Part of a small language model's weights: width 192.
Each number is 128 + 24 x the weight over its row's rms, rounded and kept within 0 to 255. Layers, rows and columns count from 0. Numbers have three digits each. The size before them is the row's rms in percent of the matrix's.

# v: layer 11 attention value, 288x192, rms 0.0932, rows 58-63, columns 0-191
# o: layer 11 attention output (transposed), 288x192, rms 0.048, rows 58-63, columns 0-191
# q: layer 11 attention query, 288x192, rms 0.0846, rows 64-93, columns 0-191
# k: layer 11 attention key, 288x192, rms 0.0863, rows 64-93, columns 0-191
v58 087:137093135197136124122071113122118135094188155138124113130114092116125121125175156154141120090121144135166145130115124158102162088142112135139149139157142124118169133122109134107138141151129127086152110096127104079128143156154143125116140149129102155138130093140145152122099108134134107132126116184107140147113174107107156111106124116150157118132134109152119137104131149126162160140138109119139153100105126142161139114137140080089126135169131147126117114142103120159136117168101104135161140119149076091122148103094144066131144077137128127150145103141147073120076149160075127075
o58 084:148151146133106134133136073132117119096101125129111154097163138109103153133101172186150155110126120107135125135152108144144145098124154116087140140151128163151162088202149111137136102096124122106128099130131108160117143095112177141080112122090097110107128166076085147136123123124130133129134136165112119119091122154150111119134159097088140156149116148111120130158182139133104096138146122185126145143128133128139117172135117166093103118110128145178108122126105113098183187105137149106111128148105122141100122133140153158137168102137129139125137139117143093135128093079146108111
v59 085:122110112175146154146099120117166148125122107174136162114097130134175117099135140101125124114108163109141160095133124119119123100153115137142132096151121128141151104090122144145161138113159146165099160094157147102175106120164191108149087112134190129154159133111142163164145150099121158173156149119128107110114142097154127128137100157135146145148162087145125152134118153104100117167139098133121138122154101156141177151139106119110136141101094161120133163150146127109093139127153124102151136116121151153103149123146093129142112090124176140125174124139158122135159130133148072186
o59 082:109124113107098124131147096134129182101170101110096116108134104136139114105107148109134129183147131100180095113100107146157111132127143121055161147178126125156137125119164132124129148137093133113185150147132146100137147115107111100105134112094117120114122126138113121099118134130149098118116113146144093157176099170150144136159157127089129167152135128130134106112124153134106157114110081130070121111137114078086153134088100107180128092128111110115114148146174119139105206134136137158146117145112152126126127161139134139113166136128144161131117130147183130141150140122094147136
v60 088:131129136104117148136121142179146179139132139095133122099147114138130121125117113164114147134143114194125108104138125103136150126143099134168129155140106132114133128147147108175096155157153091126124111150144131131115132099169159125118111076153147125112139168174160103145141120104139130095123148129067163151088125134116136079116111132103114104159068148139151115110182111095089111152135132096097167114127100165100118121138152137146141175109069115115127114159166095133114134077124146098115137105083129085153107159125118128146127139109157112127121085127133127176125136123110088129
o60 084:135087120173135136104123118078089105125129131142130079148115171138154109122108196105130109160149147156120115137114177143097128152100140140087126111159125109168106093152135106059121100138155172135149145144131135145111147154148119130154107145165095128162131113106105119086117169098124126156115120087153126142149123117121137076139128068123093113150144129132151117144141146135156141147147144083122115083134156143149116114106139137131061065154136144125118117105117101104132156172118146109125126132131121129105132148106150094126140119166120155083116122128143128152106120134182120112
v61 089:160135149146130138147139162161135106169147133180078107150106128108130125157140097142091150144168104105120114141172137147125136127153096138130152101103177121156126137108122131143113122122117141136112145155177175149115118105131139101159116127107144183093117152117148112119144108117102074125137106140117173121115145087101096114128150126129129156137153150145115165157132138160130129113139107136129103116145178133095111170136177161127120144171106119128107167142129162142108160158123090101117097134161091085157110136103134076128162089164106121132194128156133116143125131133096089143
o61 084:095168106118130072125134141135131109105127129123128103129120123107114131198131118112156097106153140137175104124126125113135187152177122092111172107125126134116151189144098116103140156085139166140143097144096089154089095126136154147133133157143112101132100141095116133140082124112119191149141129126130113107167148152173155118125117095124100156131117121125137112113149110142134126141163121115141141149135116129153128097154078176149104137128117176132099102089153088157126115107111150082124127160082178144127125121080152133131115160146136144118094137140152126111110155126104107105
v62 087:175144121145125189129128151124139121107085133142134148095110142133087137100150125127161090069079156116145124132120100159121104095109130139126133116157201078151145138138119117163112161148185176108112139144133108131129105140120152128138145126137136114142133182088119098128153120093128127123139122091142138139148104132146103160107148124132141107106129118098139122140153095101107149150088108084144134102113115104097076106111131106157117147124124155137145126121115150126135124084130081184097156094125113128155151145104128103086163146129127177070112138143109143121107145158103116100
o62 084:157102112107155126095138149115118135131141133141144095178137131078111162137116169133128116100066098136105154122113158133134134140105114082109158132116109148125097096140104091099156130138135127171186106117115071129111132126136139119122088130146121114175113123179134105117128108182125129111122113124126110119096126115122168104134170127133123123144098128159140156164108141148114127174147123146156163149140110157093185104111139105162177135101136139117110104089133139161126146118149108132108101123151122179108138096162166095133118128113155070168100141130131110129134132105141087089
v63 084:120121146120083103118126114115131143098086103118119160106102178092127142125133120115111172134099148112131141124161132056153115129143134156157097150129115150188110135105139125118085138077098149112143137097149106095115091131153134163143123100085128110116120107124131187143162111112135093121144093102155086102157117097109123154111143145130157168108170142104170158154108121131151148117120104126092157106141119102148093126132072090146150149174099099126122133128175144111128093129165140152110158151121171160159129131096114149124114142133141112145113138119150142105160101130106153121
o63 083:160156140162154114112157138159140144181116157093152145109124100116143110093129146160099143140115104117120100144153115169126142103160128108132093113146145132062125162129123145119192117141138141116122156094131124123131113140100129111127155120162172122124137129113141098106123116157160121130167152154111166150104098145095091112142065132134096140120131108096087124138108084127153129102132130118149094145148140073146169169189127127098114157099104122098160147159187103140111102092131139151123129149120124113114132138147104133083086086127144107087100117135142102109131100115141140131
q64 119:105127112122141072120129114091115136159125128126115126094116094117124146090139121083123148146166129096157167105065111143150098131155118143162182153097115110113135120140107135127085125130125151176118135118132137099084097123110137148121115094122110120149087156153104142099124136147129128129149087136121091135120115149077133131093111128141145098092190133108155127099164122144127129111116125159140158164147205164121129146139090133126117080086135094162145124153123150106104130171114107086110112129155102126093158107155127099108135094132116125164133140147094135141131153139160151161
k64 127:096112108156133108093150127104134128145134139081136112105137113127160115145119101141122107120151132134111104117111115118121088139105138110140127140165096142132145076119146144100131146171152124142130108154126125087154139080150108140128109118126153159108094135162147148121164093096142091129107102126103131139144112109131125131086167148164169112124179144130114062116151083081095132120135112129136109125105130179106152113134091165157160122145118100136180144091104105127140182077098154110083143112107106136132128106114158162134131111115082154171127102088128144161140156160166122137
q65 113:147122116150111110132113161114116129127095162125154136117135126129146165156156104106141098134120084168168155122139164113146119151132126140135117146134125135147164113122143138111179123145125138164124114111124143092083132136146167170084096166107129133144104184170152078137143115087111143076149101121147140128130177125176155141161144125118097124126114131190114119151127145151122124088137132116142126151169117093097095132119093116103150164124125086097189163124141114159168124128097131094135129092082141121121131166122136107115127118156132174087111140122112125173147117150104113150
k65 118:159138107118107111126114150104117132121125132125131163087135188115135112131171091138151138169118150128129105128093139129099088116125118129115139190120109109146105113109153127141131132114169146109064120090118140102156138189123107105162130149106167122120134174137151128079117138112110161116140118159172127109163118091160131126104127100109136121118176097163114142173137127154127122110160115148121154153111126144078129109173106132136139124162103120083110184098132111129109129076135169157105163126138123114093148155134158116175111108151153097101113111109106115130107136132086158131
q66 118:116114131079148131137155112102125145152126173109103130142089142113161155121149120112096118109168132155144102137084131095108134179132120146111134115117099099110122129124099127166159157147120154121146154136126125115071121162082173185163126141119137140153146134114123160109117113157199101126111079130129124154101086130128162126104146134107095134105136141108150140161118178122083106096131189098113103138151151069153145144135105124121117124147169178124111139171103121120150116088148115139134133147165122124128104177098125149104140120124121145125139114118134142126138098095131097161
k66 120:158117137150109086079164154117130197109140136119138079124131143126173137105143086111147120072136147154142146140095147109110120169111162097126147160096136087123146158123115115157114152092189135126123156111100116169104149103139166135131161118179157152162168100133162119103146087087123126108109076134137123105125141134147109133181131156123128128119141149094093126155135182087116142152102098090130134153134104157124128122107123118123109113149156152106128161120132135123092110144130113154144091145105104086079149106139143118144140131148125094127110103123145151112135145143131138141
q67 121:173147133115066150147149117115133124131103104146174112120144116136145106079147086091142164126142090118138124142126116150143145121130126090138100133109113110136156117155143118122121150093089107124113153126127149123113098181123164118150152158116098152156138113147145133077117129081106114123065124136179142108094167139087117129136125099151156110110155135173133155107159121136126107089139162063141120124118110090135115164118092147169144110152116112160107118158136142143130129131118136095139160085127141164156092103101101146174149120102103095125124093106106132140122118177150128131
k67 129:126145098097193119158135083146109113187099120129120132116130142164150094104118149101153114155106146150102099166125151136127155133106150153162109122081119084122137140123067121150106159122144144110120130131144106142117090159125118141148126116126119116141154134182121109111129149105111113132108126103181097079093140108148127145154125105174124158160164097168137153085166144126128133102106151135108115123135114130117107114095110165157157165118102126180092140139120082106140147128143144128100131177132102114123136087145088132124116159178126120150152092129126135151111133081123128149
q68 111:152170112132112117131115148125133105125151106142148136128118168127151132137097131127137166092130157113110101128141132162141094120120161106115114128139146130091055130148126097164101102118094093134120103110136098110152077150181105136136119132161133112128136160158138108131149123139147132104133092119130146131109094147143106141140171130106182130151062155094136163135099166175140110125094147162143107124096136136147146131114106156076117116167140158128149107190152125106115146166147124128108134096182086167118107112131172151141120120144135133119142075101110102146100113113090132147
k68 126:134132163182110148113140089168139132162133102095124143119150138130120142161149136124058104076130133143091156103128131112161113133102133121108134096130124143104143118149107145144136113150133160104161151100119093155153094123115124122116143121109182095088109170120170102112166128146156106129083134103114131159164123095140101104140115118141182146110121129127139149134144134144119114101115120120085049132172115157111104141144141109106141141142086114147156125143174111122158163127110136134162166118141164165124087117153128109117152168116087149149152096118150098140152099129121139161
q69 109:171139132146070095098161102130150163141183134157131156128118125108088088122123122141130158117112104140113135144153148146136087158141141130123115140109117091118099122133093131128104129176140160155096132134146124129141124109126140136105131189139145162098103095155175164133116116126131142121102168174116094112102122080084163107114136140130157133170104093079113100114129127104158132116137154165113101135151134158157137100119148125082101140117153117099179146158138110132122118152138138159115121149091173150142128154168103075121128157123120175111130155115110161105105158122119117142
k69 124:135129103127137121093120155091121129150129156097128118148112164164109166109163117133094116111108130161097151107137129168124128116117121132130144144095148131181131131130146099111134111178133101178140116104124095102087144117090108125081129156151123143127121129121121150065133166124118174129149145137152148107123117096122097121136157119097130129111137118125150142096088156152150145148143130129120076127098160148116150156064159114139059160149166123127135072130145112135114174126141168192109170138131115151139144167121135115142112128146153120122136141138089165089124117143170104149
q70 122:165109119070114115118135106077125135155131143150132159124146099113155124157131141163146112082118169136153134138148150109125099141133146139183131146168084173071075138124101130157150094105126142145146141129142133114102076109139116158112188142115131159108115123096098076103098142163129143143130177094144120113126134137139068136121120098160122090112122105130104173113109143089158129123103131106148137148093078144125115128116132165144091109157097123124109111128136127142129109126107154130141112157151126139143144147119131136126134144130083122147102159103138163145126146114096140062
k70 115:181115126143136140154116123094133185120113142115131114151100141124152127130099108149135133148118121089107167143130137133129111112142094127117145142159161181158157119142139136127117101125121161159094167154132134148100103149157113114175107094106130095132147155132134137121125191184105135152095101140160131066119099094102109139134139138159131085110123121126130112116082187107164101132128144059134127123109133151152150112194102127137077140150107136139127205115135125086156149119125127103133109104119121133107113137131136146105130150134112152171157161110139126142125127131118120085
q71 116:073154151109087165167117130129116132168153125114111171121126119158137120143118106125120118147120125086165121165093155141154134127157161135148116117123114172148135138094147135093137155163118124093138116118104106136133153130147119122110094118087110191129164161128082145112106138132136114114115155143134136126132138131132116111139117151112127107087127103143108133163126133129085129190173140101126152138172082150137165163083113169145082129178133168122153096111082124139120143115165141142128106128123138120157100084123106083124127131135107110122101132123165095159089086154141115173
k71 123:141114157123148125159088115154122117137162148168122147146139143122113105097153132180108152145136122153120132122132127113148093140128144124135134117164130156114124095103122123159131138098139133128128139173095080144126126129117105119108102142129113120134158103140122107154149092096066130121123101169095102110160149152158170144101085103168159112101132117143112164133132134131088138168095172131169138199153138159162148107169150141127127163104129107135134149130143144129160147102124146119092132101138113133098091106063081071136173117131109166124124131143125123085098104110103156130
q72 121:107101163140129107171152142126134107164116181144152090156116168148107110094118131154091128134146113105125127122121150180161143106153106181100144153079159161102115157136137150142112175069152095120109129130150128106151133107076112111128134103115150095146087111117111109083111125133145130135119101067135148119152120117097109126136096158104139157123186142148106135128124094092094132134150119143128152116137109169119153141125173103141130138119170109121144159162116101143129073138147135151096106110130155182139122169121134143136128160114091117163131112104124101123106125146144135102
k72 115:128148109125133127133174178136082151098147101123091109145116083115120111116116123125117105142081076116118161114177149138118127097138118178132090128144131122121108147142103156140147138124095115078146107120135124108148118136130085121159124149156076121124111122121141125090156111145149122179166159106075117077108139118148152116154126123093082133114118152101095154161154119089098119123103139109153076127138142134115147137119134122123183146134129100093157150138118160121166111144128101127082101124150094164118155128130185098138107127156099134174146124118125114158119124176114148137
q73 110:117089135112090129148109098175128132137091138093091061068149170086110115138093149124137143106108144126172124160116123119126100110100146161142082109104134170134122168116089109135140154145076119130158139115144107153089089132122144141134074108121119111137088142111133142119133122118107106121164118079112091138130115145160155111119123111103095096149107110102099137130143164071088140122120105118154142077125139103129111116150111131142144149130186126104136147103117118143129146081107138128140123105128095154175128095115125131098124110162160130081123149113149141148096145121134134143
k73 112:123133173153109108117135097157124152116124131149060146108178174108149137110114122154131150068121121107152111152139153116126134112082108101152090134132134138130130111147134126159142118105096148123106161153140123163122135155121172111121100119141111130127130153089145142130112114113077113147121115171134165119120084113153146077141090143111107096130119137154116130107121124102099114139132117111127121134115132128130116102134084080139142071141139109105129124128133110139120097131116118141101166120158117137102168098173183113167103127116196124193183146099119123128094120138157086153
q74 117:152117138116162162120112153175152150130189109096119190141122143117071170116112123117107112115136085164079118119136124108171145154112139116130112158104148137103106130119138154104149111130089140144114092118095168145124097100119149085109134121149079106133136164086100117116128163127109111100076128125120119154123142132107120137132122127126145123115152139112133143181139127098142123150115145140104158132131133123081149129131087130139157146090138152118111156121147131138143114094102133127123145160104139068142105128137123112125118091163131113113155147146117188138084141192137195106
k74 126:124156199122148111109092108092110137135146157123152180159138132116124119128086153080121132165066139121122131166155132132145107085168127092106159127131147133133121161115096167119109121114153125104127119131164169090106163155106136108091105103135166121132168143115112137181150126143127100139098128105136123183102151168117110144144105090111115101095138146121132122081112139086129114115170098135134117145113134135060084134181135108153145087121162130128122104148148119116142161111128118139113128159096133152104123122133098125149115107131126135123160181100110153135110129139134142131
q75 115:130111129147162076115171108181075129138103135181119148105179114148136141081138126143135116105152154151146097098111126151152108145118098130123147143132126155144077114158164104120131152121092139133074125103164161142124121136119106104110146089116100151134128128104111129128165160139123130162124110110126089152105108131086193108131136126089163139141095095176157150098083140129098162109139147111154107156115120121173081122110131110113124138137126116126121141173080116135086122107142095122098111135096114100098149126115124148125137140135119145087130150096142084149144118104121160121
k75 120:150139159157119157152166122147117133087080109117066170081157103103106139143131086157130128108144141131164129129108165155129128128137132139136093128130120134145109125149142122176146140149183103115143094118134126122110109109141127115162127151114129124118137114153075191131133178128098099156130129156089087151083118133131127130114142140103137120134136110105151151162141105111085141115134152147093071100134108148136109142128118110123143131122148165139120121127084111068146177109089130117084105146135117104108136122162129131102168111096100092106120154112107135113157090142105155077
q76 124:157105136114135156155126125121082126109109103104141147130124125135157114156135149107110138095131170093143143121122151101131120114101131103104142107138121114164107138140111128096144134088093122159139116121094135139093151099152120117116163105153085106134159135150140147123123147122121142136076157108111134143142125131149176100076130164143112158152114147146089137144166102137106121146116175160237101075133091163121170108125151146091071123135119110115136111094127090086151155151137109145141133172130131129123118152125125164155129107170117132141136104119107121132187112127100140122
k76 120:133128099186139112116120121112133129115139134097160147122147143145115107122202127138100144109118131101172140166160123124070077162103127143145083137134164135119120131115107138101150115072114153113159139092140111118099170114147146126118128120169117126114077192134104118126112140111158100131092139158130135158084120098110143093118138146097150127119114136141135141157139095100161130116091154156145179111171148146112130161163135130140160139161129117133086113121134124136125178133151092135144134146161125097111141116079067143145116156088160095133137127129140118106133110111137098112
q77 113:138124121123111149128136137125134139085140099104140121113139147161112135077105135117076142124128144123150193150128175142112140104153136117110135088148109107147129123136153142184105134119115136154129142175140169116141106143118125098109100093172127128161093130126129107120109143083130104119092145165090127138154134149153136138124161113115146105066080155137162127137125172137164173130135132134122137159122180096151101101130160136152155097164100124133099140124117130093157124164104134158072128158115110105156135105157159109111108176125108114096115109108177133121172147147144138164
k77 115:149083169079122128111122116111124123116134170118103143122133107139113106116130138088105131109155146146131122197122159111132116094076189134120179154130124119151149104134157136114102097156144141140171130156182164146129137137105066148117141113133113149137106161113150159100128146116130153147098065119112124170134182133140113126134131149124157159128140114122112140096134181164149149130126129123121120107082098137150113097132134089152194164136100131130130127093119128135118118182132121147086141119137136129145129122096145106131094098130116102137120147169109108145152122078115102119
q78 115:157052134142119125100178137127144125139118122096128167097111134127132118104137079135171084144136132156077150138134089150135100107124118157151117105122114148178156140100194144164117104135103164157144172141109154109152116157105127127110122149111132125154101127142136107125122097139147137073155119150137144178097144161107126161170128085125117123107115110136104117143180156129129096123112147131117127094167120139088116074124133128132146186142150151151117160167129136144129158128123050112136153146144101157102110098133155099122134139144134131125140130116128128111131116109147139109
k78 116:127153104087097083150099098103155150154127121119074140134153150150124111127162153155125116089128110104096176138085098137158134081119155144104109124131143159142162137158112112149106086130142108154144140152139157110180147140123126159139167106107127160143143171149105077136117096126168136101136110178111167112121144169107099175133165111091094142164135158101119149101161116098117163095147116102116105079122107118117152123150134138125152149136152145143131148142141114085118107136149111119135099147134108110103138142159157148191108165145133116124108164156136134125135114131142136135
q79 115:093114112103080129112130187142141172140080171128121154169105132159112115153123155143123125160133159172104147111133131139150164168137107142136078175115132147132141093107114109154109195113099130139154132132120100097172124137084110115136165113149132113145136151107145100158103081140128175120127140152146147128140113101121148143132158138175159089138157123128114122155154118137158124104114149133165102119124113137140073131137158140117128139130132131161134147145135149152126152145088123138092122131112124063157105133139113162137150108114162122116121140078086157138148114188107118124
k79 114:133129149098135123106101106121137132138123189142115115148138157127179133151119120125138139134120150150144122107144150094147097121113089131130162133097134120132124146094131166110178144158086125135140095107142118102185118151187109118142166119131130114100114107127139072137122124166127116160140134170105118085108114112130131142119138119124154123069094101159118122126161150141130107154121159141122138109136131131107128116160175116145157132159120124095112132132135154126107135122087098097136141111168153129128118120141094130129101190137149095069104108174135148137151145218153077156
q80 112:114157118138128150146145149129136130138135096159152057118153125172125114146135142171125125118140135170103117115098116161152091095119083076111124122127135124103135126117134168131131154146107156145117132139090146103105136132153139133129132104129116136137144160172123149140123128145118128122130156151085161160156092076151157146119134167107099157115128107110171158093098133144131123113093126127106170157155130070150108131138165104131135163172145130146095128061155132098119144107146090118113134133081156092137127108150110126191123124139127121158067099117152131125101182114140144137
k80 124:027168122093113117135162105164135099109135151141168113087136122137089148120131110142114106132147160129165085135114137123122171076124130133142101151124108142106118156154109146133139128104147122143125129188111112085076098121148155088136130146176117102166121154115134156142116126137134160120097122143116138131152124115074148153110090119100113150122123090145105113137145130111139155123147131136123161151127088107161136105141103166145140156155127143124112125147141132165089164107091122113152139164139154167102118130159148142095141117119118138173097119169103114098128138147093148098
q81 124:122131124146135090157151113136151194161142165113135115126155153130169144182150144104171073112092103110133091138133147132097128108122167123097140137086084119116167146107152150153141081129124144136076142150116106149114117134123124087098140187101101145122158107124146105137106133160078125154133154122150101143114157159106116144109119115147084138109126163132168116127159057118102121139114131170127133131103154128114122147135141111104107147155108148125145122157124140079113116156162094144120140141122113110139106147155169167100140081077122140123139122114144113104120106116118137148
k81 125:120100130181133139127162151137151187119112129137095113097139175094097124121146139147118101138085122098107166169127097127093149131178156110157175123079132105105162154112096139091147092136127077123146159144137125121141128111152135134111119120130119173104117110104131135094142143132149085115108137154160141142141131142146153196161139157101124126062128138131149102083122102156137116103107098126132133148135117141116149129167129134102109150143111126125123134132135137123117134109161128144131128074149062133161089135144100142108121118135113081148134188119109150131147150114118171104
q82 113:093096154122139153132111136104111130129151149125135196135161144101124179119115092144102165120131099115098147108152148131128129108113131088158084151092117115065130125098148149142095103153126120096096169144133124128132150095088192140204077105147148148131133122111096127106123121134121134110144135161081120131088126106095147101156116140147110148172108160137144123109157128121143131175143129108109142138104090091110101129154154153130138125086144089125097137123109141090131150130115131171146119067130129109151115130145137139111110110162101117132129105159127097112151137094105119141
k82 119:086080132074177097115138161128110109164152112111137158162119142120110134152114154129121179104116112078127164132156147155101143114112091096149110129091169118086113099145193147132113135122154142132137134151137116116123141129123102170153145146126175133116109088132133110136179128134129181109053101120116122148135135111127108136111124154118104138115139128120131125112106083165088137136116112123118134099136130100133056150124156138146133156147112126102131124122133113118153129138171121120136172124113145102118095120115131155097178133129114135147197169119154111107120124157120119094
q83 119:139132114165135113120107104102155105094153128122087137150165183112117100138083170113169136095094152119130135055111168093084096122115124110087181112111108149091091077125134087087108126135114129136121096180156126104116094165114122108118142141136133121141120141121134117107127103118131125127135168117119137153100127123172114100138132165087096112141163156126130151114134108137172133124146151090147145147179125144135118144097111177113175185134133118125150139181135104125106131130119132124169116130163114119110131124139099126149155094127110136115120136159142105123125124160123120089
k83 123:115148150152145135118143128136149128111119166104156174132151118140158076108130121150086142121119118145155138100102148097147174120137133152155119114113119101114118122095147107142145097125099136151114128122102128114147141136139100137142172134131150126141169150085164125080125130123087060135158139108128112176114098114098154143106138112093126064141123103079160119112140136134152155113159150107147158145115193146125120114129150163126127121138136120129179136105135145128142101107134187165201141110106100138120133097114145117134096111140111091131155116125138140119105118145125096053
q84 118:131135150155118167160131112111171110115137168116115149132096123148154102129140118127145154177123115114132098080151178067146115148137117189153135154122081133166151113133139128138103123120072120141098134111143137147136146116096132108123074102150131127124115135156085108140107140106137145098083137117121090102111163108115125147139104152111097161119090124122178087152161159124106167107106086134098087136158112115131083106159153117136110107126113139134158090124137159102121136106118145115138117104152108117120133148137142125137176160145101136162134115099112084142137173075122101139
k84 118:184121099091166111114100144134173144130110144113131106138136111139130116158143124141127146112159109113114110164106124101111131148119146159140132173134080121149082122154093118146117097147100063128145118098155136096171159124146121108127109100111140124138128132128114134148129129118139137130072132095101112094087176114135132116112137111155124170134106118137156120146130152164101072126110114135141169157105148075163132133097105118133103157122171130126165099140160140144086130128161164071098109130118129128154160094120102127196168122098150103163145144131109143100138135161120117146
q85 106:104157124122124107155139112148138145136144110124170096126112160111145101192115104159117150132145112147161150093134141142130132073133112123145152123109106173148118192153132109122115083125110131177132090141134103121120125132158174128103101113097173132143140129130145134140165130102100158149103187130110120091078164140142090133131108109112123147083103094126160126104137140099160147134100113119138122113155105169115125144135180108108158096146126112112166137172086162138139101169144119145120151150152107088163104102130135116147140119130181155107109123156152142154150091131126132113
k85 111:122118140110144168192142131124163138160116108201091105135129170101081107137139141151116124097128126148142164117161093151109158117122105160131133156099055142122117115160166152147151147142078168118129131123126121123138139093134148128115118121135152132138139152065095182144124129118117110137115144127105150137106175111116148085092155147134142113109111116149128141113114123100162110155146147116141137150123150141095117153135123105139160157098143148143123128102097144121138113139170111110112134123144130121148080171155148123154118114157129140173114066137087140158164096099109156105
q86 112:131100085114143101128144111154113124126150145096120125117118123172140126116153163138065117126106077084127165137131167157120139135184135147148118165155133118096109125116146097105081152176129140125122111153144153132153133124171107140143108136144151134151158151107121131190130160123111148105151103118150168115134063117122116108125154125159128181118142167121153124168163140103130128133127142118131111184116103150115140158152124117133106133168186123139115097107094187168079109160108124124137123157117124133140112141148113123133169119141140129098124125151116108174125120180126107158
k86 125:125167164146100132127123145143160114161100123137155116110102159174150145172139180129144100098140141102095187121180136097169108139132102139124075119162128142124074116086101139094119166169162112144107150142135154116115150150167159132131145112117146160172125132165130157130150144122096127149149090122143104128146123115149149121129153127161138153114133149138097151137135147153100133169132138146132141135155128111150135142151140114193124178081122125122149086169100135138101126146108142108104115130141132155100165137125089116111083088143121094132138087110139121155148099120118166124
q87 116:114125077113189113100126172118120169118111110114125106145080109119125102172157105119175146118133158121153124105134140103114148088143134090163165133148150141143093107109147156149168174115096153109140066155138143155137125123085121109116095138161162176109118142113126134139105139141107128112130119154129178143116127144142143119162114127152148137124074141110160106132115110132144105114156127145133106130144125112106135083107110112142121126138160121174129125161114093099147077103108141122129145110178109120090137102101147137153120175133091089123170139164119103141136107081134143163
k87 123:122144123125148111076128143149174119127135122105104139132087133145103097145159123163155124081163104145132174099105121128084086093127171093142161113126101143136110138147092112140128167130130102121128134084139161131121115122085131152087153109149168147140143118111165129178123163117129121132104109149124133121125099181147098110130101084122091152164127102130150078125135119161111120135158117127151152111110131118119070122136155120104194129126144156124112162114115129145133115146196129132150119126130136137167111116105106096123107175137073117100107139110141099121132093170129156137
q88 118:088114125125109084153129167146106128154154111115159137146150125115090114149121110159128104123121134115140118171123157115132146113173144144117130120129106111178094081144160122137135108091101103153106089114149096158091105128138128127139135124108098156123143159076147122106140137122139122092140102125086154110101107138130118094124132114114139152158127141126094157143103171123105149123097081179127117113135106136129085198151146118174135076121120144158145155133149120190163131167139116119090106105157116095113111171134091149132110121106088143121154112151136153126159154122169165114
k88 123:147133135120117111089123100110136145121135095150111155117122119094066138148093133126127132091115094115124110148135120077114158121109105183108166151138149093113076105140107097145134153128120107112118166099109134106162135119177153120191135134126147134136109149101143157091111118133086131164140161144107131101125137148136165130140126125105126131103107138157155102103105105134105108127146111131153138120160097116143123110107113132123112137093150181196110102108122127143166131161157150149112165162116077144085108139117094161119142099096149126128062125123103122167130186132138143144
q89 114:091137105158138115120115097126168103117138158124130117109137168160136084086149121120126127146134127167133120135118124139141131129133120161180172113186137101118096133127122141134128127087136137089142113165134117147137111126129145172140106124101096143112125122112130141153169105129111100115169143114126108115167162094130130106126084115088086109127143183131116142162108100142108116114120121107092131109112152173130095133144089138112120157099090122135116165109115123063116136158108146108162181129152133100129110137147099154107137164104186099102152160103097114152153153152135066095
k89 119:160112131147115135072141122114108117146138126113157121165136112144127122154109094164085132154163130117106095139043147140118149103122095117123104184160090129081086139141092099129133108112103162124129141110159146149123098141148124150176106105102098136115092109096118115109124131138137096077146129102142106158130156161150119112149132155146075113139134132159148087138132118150175145159135145117162168108170144108114155114112146115123148105096120148091134100171106143121126150120112152144126128143092167116113099124148189138135128105169140094089122117109145121107119135111131136093
q90 116:131120153134087125131105122137129102137147134119169105138104129110175128154113130157186172154161121126140129161126175127134098091091154126150083096141156112090126091139158104137110120108150137119134102081153114143132145131156094140106110124184123110163103151114077149072093148140147129140139146123126163121136121141171110146149118138093152108138126145121170129099133115106114112153097108147116084115082132093116129091140108138156131175082072159147117159131152172134133155122179111120134133119090134116117100134097116129137174112098143096085133128115110131112119127110104132163
k90 122:112110103089103118125132154110152138163104128073109100126116132152170167111136161179150138164147129118103127141149089111109131108074138088135147119101161117123122153149090119125145127152139129109153136151119132144154151139142124130143120140092120149125148115125094132124099182172139100118086112138137126125143104158153107109129100114086130097122144110175140123138133149155155147082140113157124129115126092092105137143112104123121116128077125101182169142142135137131128073145136095119153169167110064153128141127170141097139184111097109123123157127154162112140106138122065139119
q91 121:128132120120102128146167133139118118133130127153096150135138143158160122177183093140133103130117137145118119140142142116067100075138146137089137143129161136107137130086139144114058106131123140084119084163146118149150128087106179067128135102134083116106119114112155161128154120160163114132139158104108100139142170123139127072157151093157143122138139158141132130150132129153121160076133150090158109104144156111096096120152118118102145106146137127133085113120123145148146123112143102081128107105121095168123175091117096140113163133108120134149116153129117172116092108138121099120
k91 122:126083153120159107129162120163094133070124155140120123130128154123166124154096158130133132110101094148122131174145160107153119136158107097160154138151099137122091139066166124121095120098158153161124104080098084129130154133159132106117123101149128119086146136105158108141119135110158141164153112154135110173158137137102124116184127152102081150151160080151136148150180121142155139105125114084118164060133175102160117141124114114124108140108085161138113131139097107157154137120114112140105113118138125147123116117141131096136121150122147128124134109176101146115129113156128149113
q92 106:123104132113149108111141133142123129154104132142110153108120130134105129116097181146105133078157127106091118107102164083136139148146138099141155170123186155087137092167127123129157132132128105107129125098130085144140139196084160057086109142142118116134085153169101126121156159087091124168123177090149131127127145124124145137129107118154141113128164164137144139134119137148101166133117107114137136105126100116112166096088128148106108123122134133092125159106117147124157129131121087145146093143114140109138146099119150107135119084105134115089121100091093158096147117116130071137
k92 112:140084130097163134142144141117139123112130162120134127125118150107113100121104148153119155157101169167116130130165114145143113124127163089127096123142130134117121095159090117127158077135095142069142114139125117104139158143155143100111128205136111146132154171114133145120137143148110109147169139159148135104077130179121143160126094164096143118125133171101161152144118166161088130126097118132116099120144124139110116136118172125129105109170132103081135177096097115150143113146140124091139137107117117108114165113143151120105115137122134125157135110101066150119191077138141121096
q93 123:101092117137107129130111123139096202143137109173160109145147128115127085148110115111141122110140116081085098163152091168143107149114116119139129145170109157126115146123180107122128128116152121117140107119121184102089156158123124142119170075154140121156157151151116133096117148131121143095114078112105114133120134118107124110127095140104129159120150144130142139103130112132118083162122159150159110112128132097112056115124114088124131146145130086114124077112134127136147113143121144152171114134166151129179124099154140080127136192143114130123083139119139153132080154125119110112
k93 127:111125137123122088089113129128145143143133159129119123128121132093090076127139154152123104124075129085107093114117158180089156111145126135139107132151117140141073102118177124114117140154108120120173113132148094144078147131110140134107137123138171134115163121174112132116117102107143118137099092096119087102173111094117124128136134135153132166156085142151128146134128097168120165105177158131122138134135154134084114102154123090156122165120121110108124158174126130124135151096120122088146128190144134140135077128124151108155085099096127136130095125190118115098156154132124152119